Weights of a small transformer language model: rotary positions, 140M tokens.
Each number is 128 + 32 x the weight over the matrix's rms, rounded and kept within 0 to 255. Layers, rows and columns count from 0. Numbers have three digits each.

# up: layer 4 MLP up, 384x96, rms 0.126, rows 93-138, columns 0-95
# down: layer 4 MLP down (transposed), 384x96, rms 0.12, rows 93-138, columns 0-95
# gate: layer 4 MLP gate, 384x96, rms 0.155, rows 94-139, columns 0-95
up93:139128170088113088132125106088128100178143097100143101143139186137172139187097103129145164099117161134160079154137125131162112124101147148110138149190098175149152088166097115148084190182132155096108115095142126137092144114147124136156113141116143115186151095110136168134101125107128174179
down93:071192119078173146134131162116138125128075095092128099157125072170099098140140189126193078127098150121165127142169151119170104148148092170152120101119115095125143144126108134088120129096143102159133134171163119179143153151141131155135090163173103130171148125136116065166080123080165047119
gate94:120186092114138147096137114126163151173130072064103108147148136142097100139143128133167087162183090149121103151130092194101113129136098175137085103088130101080117151130148107191152154132142131144130098166075100084169178150096084138086112117133125181082106141156166159140124168113110189121
up94:080140139067112126082136134091121100127154055121112058147101129163155110130082111176109120161128096091150120121121175125106149136093181155141162141092096144118159150223107104063085095127104114087049122069121136153163098120140140146155115126092105094167131093136177174074077112139177065106
down94:118148132093158154119134126144121110137126205079097092152138088136193112103116112148171109140132070163099104103139099073126122118099156174092070147137188191087129058159059095166184157117099128147078101111111078121214145074110090094109136164127163141121141134104144093155104134097114113114
gate95:120143162143137141109133139129128145121133150149077124154134110098118145116118094119140149134124131120141119184105106113110100123154140158097143123113116102128089171041109138119133115073136094141140153175070175094130188121053145146155204100116076129131152105149156123122122137142075176165
up95:091115080127150082147109145090099114172163108122094121133158124144181196138109044140125120169132132121147134165138087193082107158146158107096177120104165134171135144118096107118156129166145190148091046133125058120142102113123073118142126100163135125112135124100127138124132211147135129093
down95:083124155113129117151161177098079113140148097140121122102106128149171122133094181091104162152146044126153124167154110200148068173130155105078179103109158067131144127120148108020131120151128201100152142114117114135100086168110170154140129154126142138123158116163140092133158170143159103209
gate96:074092125130041143105118149110137098181142102076138110124210184111169086116137162195121058126115113133132060126156151122082160132144123138143145088107135060092147157139111126105111133143149158109069152148094131130141106105158160158096110128153098138147123068139141127119098133104155158145
up96:124117077075129073097158069065066122178168076038114148093142142153135082152139176164154173145099145149095142129089154093062132120121109142170125162140134123103110140143147141136155151123142089094109113077112146180150142143111124140101151127164154091101144107130168165081119207088161079141
down96:146082132072133131138074154185126088188068162103127116120160106063155027070148169143164134095113156107118184114183136095122133135108097131167129080157124102118106107164113127074146147155131121120137116095091127189145126130123101123141130094131201096136192142118140107125120179138106094097
gate97:128125143170092083150164180108092128155158132169135073102116121072185059122091157231137128104108192089114118121143157130175113091152180147117173135146130077109115164084147136149123139088110144127108168169109111164141135143126132120141107102093082198171077136087153046163170132117164097119
up97:110122134112062166094113118058139172182093175089116130150150112120137133143112141147136167048148121077123103156065102136139100096069132182070166150132127119124119125147072103166104092160125156143114101104073112160148144092158110180137136117085107141077122146170094125175115169164172149093
down97:094136151151153115165132162118142127114185117211111071105185076110167127146135109155156163143135196110164110122093094089152182129130129132115181193122115097147132174069156118167096123119175097138091109132088131066119120137081150179116147207125100142140091091169068111146192138180161143121
gate98:106168157170067099086178161089136149091108140128164081142135158144170207153036160103127107142123113114139108135148094133087118157177093148125117136200097117101115141122103137149124109141163086116124150125064135123157136148142124128152098187143106120124147142157116110167151174126150166157
up98:135114150138126124185081167108107171108146096142092173114102096084142169160123130071147139157152103142102113071168215145129123165132104117155123121128096153078084094121076120167124121108139167083147160104103096127105121131055141189125115145121162085164077167156100122136140152124097096154
down98:165142111151125120068110087066080187084113138096142160133094097115170122138138133098145072149080144120098100075124123156137175173112096131127104085144118150151106143068162163171135092141175082125105174142157143089096104129075123105105163145080098136143130141101087122086150097156171151168
gate99:050156137098075158104104160151171141129121103165067086153140198101172113123149162176144098119167105121152157118116092116082106117067174137140141138109164175119104114107139154120119105081147091121085169168109094188118147099153162114112140135093120141133113155118073152176100125129167093153
up99:099135104131108207101107116086121123118153113160099100174165139188110139160154133148177117092113153079131095125136139124120138148105112153092134162093116119125065134098144137150166130139102151114064099163157129166081152116154197132101085120085156148157160171108128138109096139128147125128
down99:162136101113112193120174101136112113151138133147137144074127172163114111158125092111124161143085177189085136110088137177131157109159099181100105101121163077171124120129129130175142098134145117087138108124150120100138107101094177132148113156111164161132153090148070140139161135116113135060
gate100:117078149106103076196134194138104111179106180113136093105087133150114186128097140165119132063190103144106113088126078136145125117129194044114124108096140078196146117106126132070118198125155120142165148108121071069135101106115097125124091167161123126187146126108102132108058152120109154123
up100:091052163126147159130137107115147085110133138102108142078122092165167128117119190149161079126143094133102169153080134073121115153101053154143150104121153076139142107109040162109122114065136136091146064116150142139108130100159166131120170113125134056149115196172156105123093187090087105086
down100:192159132105150148171128127128144155134095144166147138087194145103099116109099109058045121171097136135171159197126148113136143148171115072105133186149157182096151132137137144196143106112138130107172135165157131102156080131090158129127142103155142110121130079150087171160216077168107136135
gate101:113052101157111122149132217132104124162089104118148119141129177074098138104115130135162135106123119102152081090142126146152176118070142161166131122169126162100116125087167109170104130135106147135113102123087156109172156147187130108120072144100141153129119156143083065139111119087082154130
up101:110148121106097163096136154143134097121097139162110146083073106132171165129087143099148109099149177103124090166136106122125157132126124139165160103114161180145154120137119095162168104119096105163155132148162140096119096093172162126157140214073079150100159213147185132070116116132118117188
down101:197151111053067158113165097178136132119150146109123108103152127137106145116144167160071144138137164169086105141114121130175159082135144152140158121114133151127118113128063141117112115110131160156120128126172151144119115136181148142172207119102128143109150114176149147120140098133119166173
gate102:151159113177173063177111115185162067127143138055154078179139154147122165116144142159130130039182152133182096062135139167129162093121111115168171111094077140167111147108143096094156135090140059099101147147119116108124102111131150201095143079101110140121050103123155156156114149131067133139
up102:056086152129129146107082191088097116162072070124123111166134152114085134143170111153123110155137089092140102079136142123109109108143182176165091095148082163094136142125171051131154157112082181126116074128107168140188123193146131146162111134164101106104192112108140098102090123104131097062
down102:170142086131140085078151116136163137151131083140138152146077110127156106128144112200109114129153141095172110092088105132116119163143063081070146102122125114201174132138097137091222079118163014082187101152142119073146091135121132079092124123157101120095147129143097150144120161161048120145
gate103:040110123142107051140180098101171155115112110146187127134128098109183121091144139134102072084106110147137114118091119125105119143119163101119052148117129144138135134112169122158165100128183116142155149109131122107129115147177091106173160148115134120066134121120124170138134097103152087135
up103:134115128137132157156171146142153109096138100163079109098120128132162128118156133184141084156175142142089183204191111083140117148198133118117157111105072104108146189093070128128095123132093105099173141170152127119115133128129188130094161103107109150147119164105155060093174081103136095144
down103:122132115133143089110134108129175115118084104136169117145124148079199109126142143047119106175124169079137122173141145113107181181112148111117120160147160162084133162128135167213146081171158071124129158130106160033129081177088074122178162139141146103099119100137164082118156123150112149129
gate104:072084139146144136160112154143190117114071166121153073151136173108137096079104100086140078055112115144131119134119087117123203125120215149133086142128127053110158115130135102101091108136147092129115169083156172116215149187111122164111140102081138124139103096034145139106094076142247169129
up104:124065128142104132175085098102144161072115125166124145086084139120168130112113118115113117130094146085150166034116110118092094141148178123184152111078218086126172065145095155159095110158246152117115119108210179052129106132102088102115133116130163080110020135123196174111116096211141181066
down104:229153141123136112161176086174035127116147148142113179135166061153028200150125107116074114191158138106127123098149155114114056143126082099131158174150109186166102120128134154134084179119094126105157080139133104113076151085137076085125129130133134100130153115152062121151153158110058119114
gate105:052122100085135147101141179137184091136109174146146163176149189096089099068140154137128144140159104168147135165175107143118093063097145088137122182191096121139062107110144093154109147093132123137103136099140118157150167098133195083112144120122138115109156086141117154136123117119175117186
up105:170145126161135120124114080116113110166152172164133132127097124137129107141181162130127105203147121086198104035149095126126105129121104124151138174130163113143112112101159122122161118164108121146155097173123059114151062100052153127071085142187160168159118185084081178063057105118137133164
down105:159092076154093078041130092151102167149122136128133133170146180142101132089106141181199120206091134100183108126109149124138073095121122154157120204092142179140090125097105124205133212124115076155087136115125062115175138172089158139099146171135144116161129098145080104116158120159107125118
gate106:076067131130091107132189102160174111136133129100170177171159093081169064109104116111121128182124151118116051130131130060146163199165125126174123140170085117146131142123151144115138143101105162187106185086103148140158161115172063112078103216116210110150089110105118099135106180079131136147
up106:140070143147174133085180101143125144114130109069172114146144152117128113122115185154083113133132118139147153065141179117130115156177111114162124141111172169107135099158179139134195114089172121160171146058212146109178102122138136083033108117081124144113113088127037167154080141172134192115
down106:074178133111120113160132140108151121174140169041123080095172133098127109127093141201172122159126100125121099111097162172083037172114091097122145107061200150147147121124165112046148157139151125192150050097115146117174134108096137144087145091154133142114075123176095175139072137148073191127
gate107:130122150115108126099070147151135129124100150075168131151132190145110150148150152116132157126108137089110116117081127105139116119158131070091144118079114177134141167150134169134152086149143127110125144111094104113127086107072136110110136134148172141178110087062103184127084113079128152166
up107:099123140168102168090138127139120158120141114113175124109129154103178115144129194134160123075087093115192188106077110151105146123100144161157099117121171158139195138100057173107151116096126111132106139128069141174179138142119136138123149134140190110108082181159174088129125137070096055126
down107:161116175155098100122092163100155151146136162136122106176149150053172123099105106150085119091147136099088110092077101068163124123156110078138066099157165207138095151157128143092171195117157151091098142082147103116148143127100149072110146114132135090171099124153126215114108116142115122116
gate108:149161146093137102153116120146132104175136161129117064154090173123132137119122130066124142125123114108103143154120166150153134118134157107113141126178071129123160128103086158118101117142135150109111133158097080087107126116106135140165149134111161114174144092134147139153112115150124147094
up108:118135112137143124155111163101131099126115147115130158132129100188114110175072147196136062118232148131080098130145128100140151154128166088188103135144146173158108135154131118124173122135085167166117172172117126170138104132114126094130139113141118138103107075140127129111147129140130119157
down108:043142149176138076118144079113116132110099114146118147135155136127127102141122132128118107110103144141140121124159094129127156157116125141108144118128087139160133110163122165082095149156096179161104154101136121161036119162173148101133123146160155094157128130212147127105099152102129074164
gate109:105068052167208065142169135142128112097148160107193175169175203138156124104143158166130139070170175115146101134116103149203128086149131035146127172241144141159096176143123117179112129157150007174136111068095106141137138133110128106082096163139180089170137082129085143108152146126176104180
up109:124104191080145056144079128127107093149091169085107084096116089162151189115133099119121178168103103128127136094157118170164097141165091128138136186193114103191141127120143160143169105063118130128163052054138105154160161108144120066224109134093111108136112172122096159136096200142111102046
down109:091133156118119114108088074105149145138103088145128050104131122139102138122140071099084142106061179139152078119081137123073077176150136131100133098159169102142149119078176162173127108088092152141121151145119166141175087044096096071165139044134063092116045149221152175119084180115110127161
gate110:061154084094131092145113172170163102118159128050173128124131120132146144118044100189127193164154102128114100073122148123160127065123117094114125155106105146158129151100157123126123149140157137099094104113087146163151182153098157152099156159098078114176111123114163098105156062150107108114
up110:160160142135124146134184124144076095148102145120081127171090096141131107105126153071142145106126090139087099168156130132154122149113142171126109183169175124112150127160120104154107112096167145150137179173187104092166151118169116128192134139112134170063129118166150125184088158101134153150
down110:108177200120152076144147169099152053168120147072142115134129154115150131143123164123140155131084123125129133147123115147129122110163104118115080106130142149104144087167114154137108113121118113117124153157151104099104135088160137162144140126119143125173084107057106092155079124145220131170
gate111:108122072177125117120136174119126177136109130150132134120072062126085135137105161171122109113168137139112122104172105162134119129121092142166166167103123118141093160089077187129103209160125140086132133135088136106183128094073122100037131147143120182145147194107146103113154102073146116148
up111:185178141063108103111128153163130170098145140094115078142132133120141165089142121128092148111128161123080131139119101061137130135102135156111128121107146099065099156092137171092138085133117164173108128153162150174113202155100164121124164142151131115075185099139122106167114069202165115081
down111:102179089118099111135160174163088156088165107116137141123126147109116190098137095156180131078117193139135107134115135125097134098094134105124106150110145137124144138080112178049172186158106127183092140157121116155129141141126082100143098116167102154113146133155161160138198116138199186137
gate112:091122161141115094171037171141211096156105162099063093119117107118169128110185097168137069081129102132123077126107168077164112095150127088163118062118154075157150096143099173087086167128151106046112140158140104133170136115105118138113153135153097095169066141187130137110095099106082119076
up112:132196143108184140124151083127122149126149139145083161194166096143098104113177126113112180169206051163142125138068112140100149123157098115137169105195078142117118120065141132159146132214078130105072079165157103121133130196142178103105129193159154190103114103135128143057149097121198143129
down112:090106149091167119179104138168102135146115198080131122187107088114228139138173158162129123137135089105115099105104129084156086135144112153142151036098129067153098170153114069115119169139148084081145100159104148137109098091164166161125110111116127102136115151106104122097069105088091136071
gate113:042095103140074063175127156196096168176237077073162141155129136079147099071142095102219142138117179128170126201088100088129134152127166153086146134118128079121106128176081105133113128213115093111134070144109087081121214093179164106129118167108104119190130150059107172146100118148190142152
up113:101092182142097118156123077124167012121126184103084105069125171151138192130143132166133092183124094110141090146074164191087133187074099197135142096106154128149126115081115184090192135075157075097203137099148037111054133110124071132103067158080159140119089165189104112110127142096110136086
down113:125088148100081067149121141162162151112132107145106138056125145177090124113145129000112107171194163216089117203170163090064142168145094138155175135162143171167072154137163162050189161102184121156169148087110109139062087125165081156146115122145114164110158078129119191130196115111108174161
gate114:151077100116099089138177155098173097165132114128172096133121094095158147144126112169113084151157143162135107074102141157145091077166173140103149147143145108143149182127069157161096146124079131109150126172122170099142169137101134127086131131101179121146119108123137094097103095128155121153
up114:152123144130134108155107079172110119143111119130067135103160115116107127110094071102135178133134141147112165113104131095140145122092108136141175092095186153152121151128142183137200160102147131135100116113184125134111148157152163100129193183127152199111094083127110094135140140101113125113
down114:110125176119132097126083144145084093171146101115077165112093125155123132138149079149147182105115102138117165096111095092167094155149096112155147097136165162161127102146148156138140152110174126107092128130206129197141140129120156106165180195131111142102077133120114117123209141077109100139
gate115:121127137090192129137108083162138113129149145055129139112126135154170117100134093073192106180154165148141180128144149134125137108135158128114149159136132112137141106096123140149110163100088152159132144066155045144135112114090139182114127133111139131119164151096057170091106039158137139141
up115:139098147160147141124089113138187170054137128118157127095125084124088136138147114143087119138090152086057130153152163108125137129139135140084144109121110107043195170162126114112065115178151123105075150119109160077156198148161045096108150080159117129131071117139167128151136103131152072103
down115:052089186127142145167124157184091090176110078109124131123101140124252144148085125135155131117115103091116119145137135148099115125113123043142124139131101083113131078171111135129101090098071096174191156083136186129163177077115127126159164102127117114112148117166126149084111096160103148178
gate116:125140112125111171072135151141096122160138104078186108165098060146168150154142063159154126074172116131112124155091117129084159125178106165108089145156112146100115104094105118101168138107096086071125127076126145135175153144121147138199120157154154145146099142120049195159093113147193142133
up116:149070180080152121109133067119103112139138127129110148142113085153137080140129145143103152118121124111139136078187102078128144129124142080097081106106091160187170114118136105154084113156121145063021178124190102101161136176076066173124116098156169174146139117100072152136124134161161199147
down116:206102158120113105086100056118126115109170145109115196098183184120116103149115133198171157123116097164105123074147107157096132081134172141101095128121093198153116124073110194194089136150117113091112171129114114049130081131078110086120122062132138188093100145121152112147152112162105144112
gate117:116172113141178159078097120109154166170062131093110119155159083141137142119111086118139095178203101157162051121111102119095122138119141123086109193117146122116106112111094159171089167034154148135084133155130162130135138146158131194110092140126106148149122106181125162180121145134176184138
up117:209164106193159146104155165130192164102085144165097137166152126140124110119135112056134106144196065155145119146122132155144116190148164135090104144144188150069148112098076153117120134098159076167186146105160115142131108119125129188119102134120183167113106159165113110155122153171105144186
down117:188141094103131101126091117163142179120062086091144156106181164111073090145139161091092091190104119133128156166176131173132136118142112178102132156167170152128126109125119157077162098133134105084135141126138144119131090161113109121144138088144158127112142155137138104126092135134122132086
gate118:129093077133128123121163134147182127183082165119175104169143180131135135112183094097194106083117139158167133141086084185138173175077178167080132118200149123135118124124108109119153120163102117164069113154121142074131183120158134108131178155159136085127155135125111146177129147121153180089
up118:117077137148153117174105159144150202076111149128123144103126157091121102120095098067114134104115124115130078069139109114114142092145162126102094110124131167143116097118176162193141116114139139152134179104127124133149090148129126157124079202092179193087161122085169166088166119095131102131
down118:035129181146159163114158117109105143176144131169143098159163074137129145145154131167063114117118085133176171129099098057136096087210108130119118116081115143147139125151122122069108170117122130153079109122109085136186171109143141110093123149094100143111088109128123137096074092155098100191
gate119:111090120160141145079152188088128139150117130184111105172129130098124124123110128165152098121164141163200118013106117119176153134132171170087124112098126095170097193082122167140212130147119151161107058143190126055216129155140124129061104134152105204127125034136097136104118159174167143160
up119:121122153090036164126171161093145165154173130117140149109145046102099097147125097120146109109141061104085084105150095152068104172128157116209116073085122143163136187172172080180132137160122220137133164150164138088105172107197146119116167137156152129091108142139122136121157109140160158048
down119:093106123144083079140150123141154160159206137136110124080101141170063103180070081130154171116059103148134137067160131139119168098188094108123141076156128155182167176178196153123129169153132178094136144138138107050101097135153125114134209156104126133101075101135115146219152115137151120168
gate120:057101137080186152153164149120147091066104163142090098142099122130168184105138084096136101100098150122160148063109118116140168126145141132148169133151114156172185134112115196128192138115175150102170108104129105113155162166109148080101116159188127080088116115163139147140137169139156139094
up120:123121112133169155150086147073106135181053100135183103108153115117113093166099138137075156068120131132151089168154132106114137120120104160152084098186127145178098104137121118124077192187060157091149108097148147115131094115113122108132144151100179136132117086079076150160154166124132154161
down120:140143160162136162065135157164122147134133118134173155097115120125076113142138080171150126163148110175103129105139135151146071149152127165137136110097150153110129092146132146087171144172123148177135097138182056140139162096171101107160149137196112094127133202119207165084114174094107172148
gate121:091106114144110108155150146080178118141121112098081133145131075127170079073089091080163062184184123124093082159144131107194244171120137117160114123112097174116110085100158132181136113116131117072132176121125094126172099128110087166132083149095072197121084146027161138098107155143194148100
up121:107125118176124165163157170176120135108105172107177138094168124085090172079165150085170148108109134127078173160095061128095128122152133154175159108193177178154086101121144072158143060081084098129154086176124082126063146144144111086120079169101112153187121113069162105119143137100120189074
down121:132113130075162196148127109100141077135131131063120157117105172139062193140114181080121171083110116164075098140095188158077171135155102131141142115060078048141175079108090157172124168192096107104210103149122147118149146121141177170168159138132114151099095130062153144163172076109123202144
gate122:110144183176181128145125162120098039156158111139072062117117147105090176130123123073157141168163130152124061163157097150118125092166138116141134164142105162132089162109096117116135148109116113157156124160079092118156181132114042101120126141122107095150137120165148117119154132136114151132
up122:126082132153119137163205147119065108084127172138154175134070085123122126161122139138128105176151142100151109102081111123165115131121108139134118090125186123109117130165145177161166101105171082128120175030155132124144085152168149150118200182066094114102144096054140137130113174119124150191
down122:111127081141132240108124128110101181127074135169144175106055108195103105184144105146124147109122095154088134074105140144108067107146123137111111086151127155174130219143144122167149178150138122118136146087144146114131198080113136044147134078117106130111123083129117114160121130132117146114
gate123:122141141086124127167128122073131122105119093098183154113150143065143080156155154126140120140178151109149114172077113098149156073155181101145097167122128134132181097095159153118137169088060122085120155119169128211131086098125152158064098110105121141142095148143083082131095085118107134156
up123:159059176156094123131099126124124135069110123094110091126128162121129163143131130151184166102161166091141168148133096134146134104154084142128114117138175150187087131120127132138161129143165036143113088092072109165169116103121106112085162080104120145126148134124164142114144165114089129169
down123:129114151166150151134180142123176177075097139087107164125118123104183141120068135055171140113134144139166144168089139121126170095088173106128106146161140159163168081135162097139132181136101186088064135087168116089118119133123135145118131112160123150119122171142157134067156152128149082147
gate124:126086073111136093113118180180113171104120178114131060139133176125086129101127128137170104115161144132233058089099113175070162059164180129129130139178159108090100120154099137132148121097102127169126150118108126116119106166157120145103110147151146057158106095123052173136132129121142155162
up124:116174126123096158140228101113183165145123091118178161193148101104091156107183223181164158119117169087178119116101079113110128109137100143110149047152126113141135141169158118125130088149154131137086125138149143108083156110078165085134115140146137175059117163153114085113144169117150172111
down124:085088105138108146119227090164107142140133157144152105130112150101107176071139093182156114180124159097054137090128099149150094167080114173157155099131119195111168126124163174197143108117108072146164108173144127176127138094085149135128097133139091176192125135093117144129145173097116164163
gate125:070110099152171116150106167193135136111105120109128124153174117150150176121151127127163142117107108161162115108116137135083125125118142105149099125141186229168071117139176104107155076110133101199146104117115106057156146182138110097060119152107155106146092130087085134158079104161146189140
up125:142094053081124139103118090090159116128127137146082138099081119170149138152143101095148089151117125175076144118202150072117131139169092117121140213101182135090160126085200175127123145119156153105144142185111115101180123115069199103135145042127115154169060152123103082111171116148114136071
down125:170142082137140089143104071102111052100129134122121135133132094171069091189121153113167161171147127147069105145155098131156070106132165112116154147180092155080131099131087166120115081186113159128151138119129154086075011129109194072160131105170164165143200092096135099124096153115145144157
gate126:126061125160191041168120128139194115142131200090186109136127123108152088084136155147128110094132117120165101111106105109126115079143135136111144137132128114112173108108124121136150204091143116125158098135116107103158129119143116151139110165123162117150071107099076143081083087127056133151
up126:111165171096108161110100144103142136117117099153085102132116205110166188154153112141150139151160126131071154205140110107135125191144085123104166130159142108143152171108139097133113120161071087163081184166121140134131100177133146106133110113162066094138104128163128140173118195110197098147
down126:150126111105096105105103188083171137130119153159120146148121155167197162149117131118179181104143151125151103129117118050119119137151134121135176137179088197142126154115110108102099186096121131118148101121110141128168121120134094119148083128129138085135110179177128114089157147123137144154
gate127:095166060110105105099112190125121126089164186115171144156186129113149142060133128120093182153070151133168080151124151113175150143138093180088114152089160103096150153066157129129121151155078167090129104136050122114144163113114087121073115131126062141163119154127132132100116169102175156090
up127:131145105069172056101110152166131113138147144138177106084104089119099056144159120083124135188113146141113083217063101133133127157056105153064207120077093117111161139094105180148160082144126150158131102130164129113183143146104131173137182114108154156100135119081171153126134072127135176155
down127:079055179064197144149164135100107181145098122154178072137106118051171114119131165118101153164104114092152102189082118168176140167095156128101167167108140154130193050135139126119156094123118127119156113117128085092138115101177108112130143100087089103138119174104108175101142124119168117141
gate128:072081109112139142137195155100163129123110168152117159186139178153143187088151116140139097153146097133127120164119153079115128159201110080151105090195175132077163090049091133092145152117114121164101174113078144125171162146134089151114161159171139104140086162114108161097134077104135167137
up128:111178104166102073184057192154171120131113119189124089049076131132133133150157180189135193097189134136187151071056093124152141147091174096123124112104112127118145135131125128152076162148146163157148105146130073134117134142186141168133123125103118143134154158166119072091156159122118106091
down128:116134095160143124107141191103091225055150148158136148199180131190214176134080100117178124108192130144138108130174046144143126140143120053128133084152115137116171117070111120183115145122129096139141144159119136099130136084147140119121083134101130117154104139100115106131125119078131115182
gate129:128152133075099104133138170120176127125119098187147142128152127131154128134129138152145044124166109144120092097063086123096098118078110125152126154142080099089142133128116157131165136090095141103121166125129125125133143157130117176164129141117073158089132116088136112130159107144126109122
up129:128128078136147113139176159108150131110119149168145133130064165150081112174118142138126127101101116111151109080183110118133117112151132096140118121126103100094109086134144153121113147108089135130113173096152130125153139162081150165135154114141076061177144129144117115133123121101097125143
down129:222127105135151137142124120139137159106108125096116104133117164153161095099124120155143119176084123186132089162131171127155128137182112117150120130177137125174123141108093138101095080118146126106111131117121186096134135147134085134147110144137145102158159110157158118151147144166115084092
gate130:136072205138156142146098131163139071109154112125151098102120157113165201103160166128138083169172143180157054081167133121115105161137094139142137094130132093128156143134094091090127139125168122123144109085106052104183137154124129136152151131180160111127060087131152175123095150092056103134
up130:116092120123182108123126149083117120122093146129129089213112153128077174128131143122126156202120097124084175152145166140089125118136155151100145162148144151108165154070156150167126095110147079124111103108190172068091138137140088148105138179104138173126134127116138070118115159138146136080
down130:171109144181118185128095153115130121101170142100093127177105157155090127118110145167177158117172138118103165131084139081093066141144107127120167090112052075113160119142070137093094132120138115160099067125111122117157125145126186137143115130165115134121104144119113153095089170064085124116
gate131:132125106125157119147130113066153106154115105150098129130085119147096171113142135136133129148151152119178120132113113137156153105112134168146141158122180070139073174106079151139125162156067081142144105176115136097108216122126186152108109164058106145157147173145153091148180132145141168132
up131:169165118146145149127130069135091138126128126142114134117155145120147108170114101123123143145139178054104148088055126143170151170128142131094187080135106088089142094116188129076092114140161096142118096121121126048156079078119109103156135150181212171125111154158196142161149124126175118164
down131:230146127104072123168141172156097142155111096166181124113144131117073128138131115090082149141177138175068177123110165100140185134104149132102149144137079136131158059104117153081129149091136142142119069134034093110152123137102127157106141121211163155105110132104156200142133105127147142148
gate132:040108110197091154097110131075140113143123099115123099165124135130197158097155117188161082156073106178170143134105141133118156142111109098091160129160159116124166151151140108160131114150132075132117099120150152020116246155138154117053188129131148133159090076153148141105112080169124176119
up132:100096074116187145118136159112170144092166170156143133119109142113108148115180146116123131088148105095124130168170157106176151127161057119140100113121119060020181134173114072066099135135174053103151139060156151065148141138132199101108132108116156078119108092153155065178132122133118079114
down132:235146106147158120138153145094137154085152145155120189103181070115102174144131125073126158168139128119111125120198168130136165100121161149087099152156131120114099106106104128179141139133143076096149116099089112095142071154111171142141103123118120149157167145074130083173071129142159110116
gate133:086175154119142145138055128144133094188113082157080068135126106127145123111059125216115119082123192137191139117151158116109193126122158132108108179140066088165122173082098142165171196155112099086125108185123154122158126158071100155133197192140082114101159163101149075118119135120133160178
up133:103124195141175183154192095170124132122087127190132172094116140115122165099094159086113077132120126173134132104061151065094129132178144055092090061119117143123157108089133194107084183166187097022201148123147125109151077154180174126089136132138149096133154146129134110117161177147120096155
down133:177110108120197115088141122100140196098093131138152151115102184138126153141159102190130054182068108174133151061129078142102109255144123068120071085169108124135129095138129131189180139067117089108175100095168152147158129102091163097112148110142147134143119130201150156128120155084111102117
gate134:090164163073076112153075174134083104128108114087145134178134100124131165089137111129131151170147071156137126168058163111127129132107124159058140093139081121147161186080175096133117132144150171147098128092164129142127094108128068127125152143131111117127088126139203137099123132079120201103
up134:143129154149131132184172125086101129092107138127157125085144147074170186099101200101122105116151128054153090122102112103109147088143151137135155131126072160116161080155138080127200120060150153131150163074094094106146108069132159141161146101121144103095171118136117101138106154091128121111
down134:134184126151119114127178108114176120119209118099118139064046084156064139163107144108148109081150142122115120122173097086085097132176115144175132116085105127139148130117091162176160091154145139181148086162118113133145143123121161108115177117158144129108147097090161139115127141159006103134
gate135:140181109144150102123201167091139139163137149113192107127155202124138116132108150115150128035097155095184120084148206137203131109104148126102139134140104154134106135125136133137095157142082153089153205099092107156108128077081140086108156125122148149094144078111122188108103161033141134180
up135:115090119112133164086093160136108154141030092158088126194138136109087172116145161131121139130141192159127107177186125069111124136126123100138100179110062124110145140210172125173143134107135106171118128117155165123117153144149103145156192120158110069131179101162206143175190100169193147116
down135:066148156116155123137143206142157087166160089086115142167090143157101115143154104157193140109131115143081172163145116120153104146154115144054165114141135089139162126134133083184086131168125068152123124155102173171083166121108136201136150154125073134066140113138088098173119103121025139139
gate136:120116087120161121183134166124126150126103143179097147129133118101167065056100155157115121124131058126181151098141121128123106146166175131070168118141146101175105102140125125115160121081135117128064173157088090107115093046131090160095109166160157210115178144140156129122131085109158163113
up136:110097089149164129129132123142148149110140148144144134139099111155165109134145095134110108133174119137153131130028141112111127134185155133149028111072188157099114146100108123123126169137150108098104134103153114134126153191185193124136116136139148094110138157120156109112170122182178107165
down136:125122099129183122088083124112108170182157101162160125158183163116154110112115081101097063172157177152130117121128130168103152138142120110130158140146115152159101109106190165126154136145074098110134150143171113135093162143144096083118151134148088146129128125202125152135160146122104203153
gate137:127132117178135120137087115118112113150088161111144154115096088137124067083112067161123139102130145144074080131166139099109131158160118183110084169172087142136120126145134090127091129123062115075118146129131126100158146121106100071139157186140161143103100117105118144124088099148138144126
up137:143097101119124081153095144111157167169126065193144080092133170133142141121108141155152124067146133106112188191128119144148123138129164121158127130062167147174123123141167119140122145090124126140157114116141132183175110136120145125118187086101121181108178158134071092128132166176148130143
down137:093163118135136123138098121085132136187183126173122131128130165159081096131135119119122179135128104136122121185118106067120143078118101107140151157144131127135159160091159169043190143069146123182098114166146117101129060153098111107201150114121145127102152105101171134167082124097117134116
gate138:085114070080133123179093173143110129138123165087120129167112115097144177064134095089127137049181173084136175162075159075133148155097116135107121120119145110217133170102150097108171189127117104091146105117078139115203132158098196110055110136109091154183154131100140093126121116091113180098
up138:136110174205117136108187130090146081134143114095083112034087120123171121119143129149103148125101085148164176118100108126112109130117130085091136178153112184168155159171120136138125110087162158182117133087190070122120143117144140140168151119159100199124153099194148143087122122151148076158
down138:106141113131133106126160131139133091105195154086119184137151114112145165122106095092180186138085150101175205170135174114146095072174137123086132155128174100096060154107106089131130173080154127137132155092122109151127089176140172152145115180139128178084082097135108142116171128158203126094
gate139:135127124150224128128168159167135146154153157100144101175108109128099038128141145118175118053134103180158083162139069115125129128122141124146061127141107173166149194142104090187178147159113148167183096121124087091148127096123105144155080149203126115113101071072131125155076140100109120130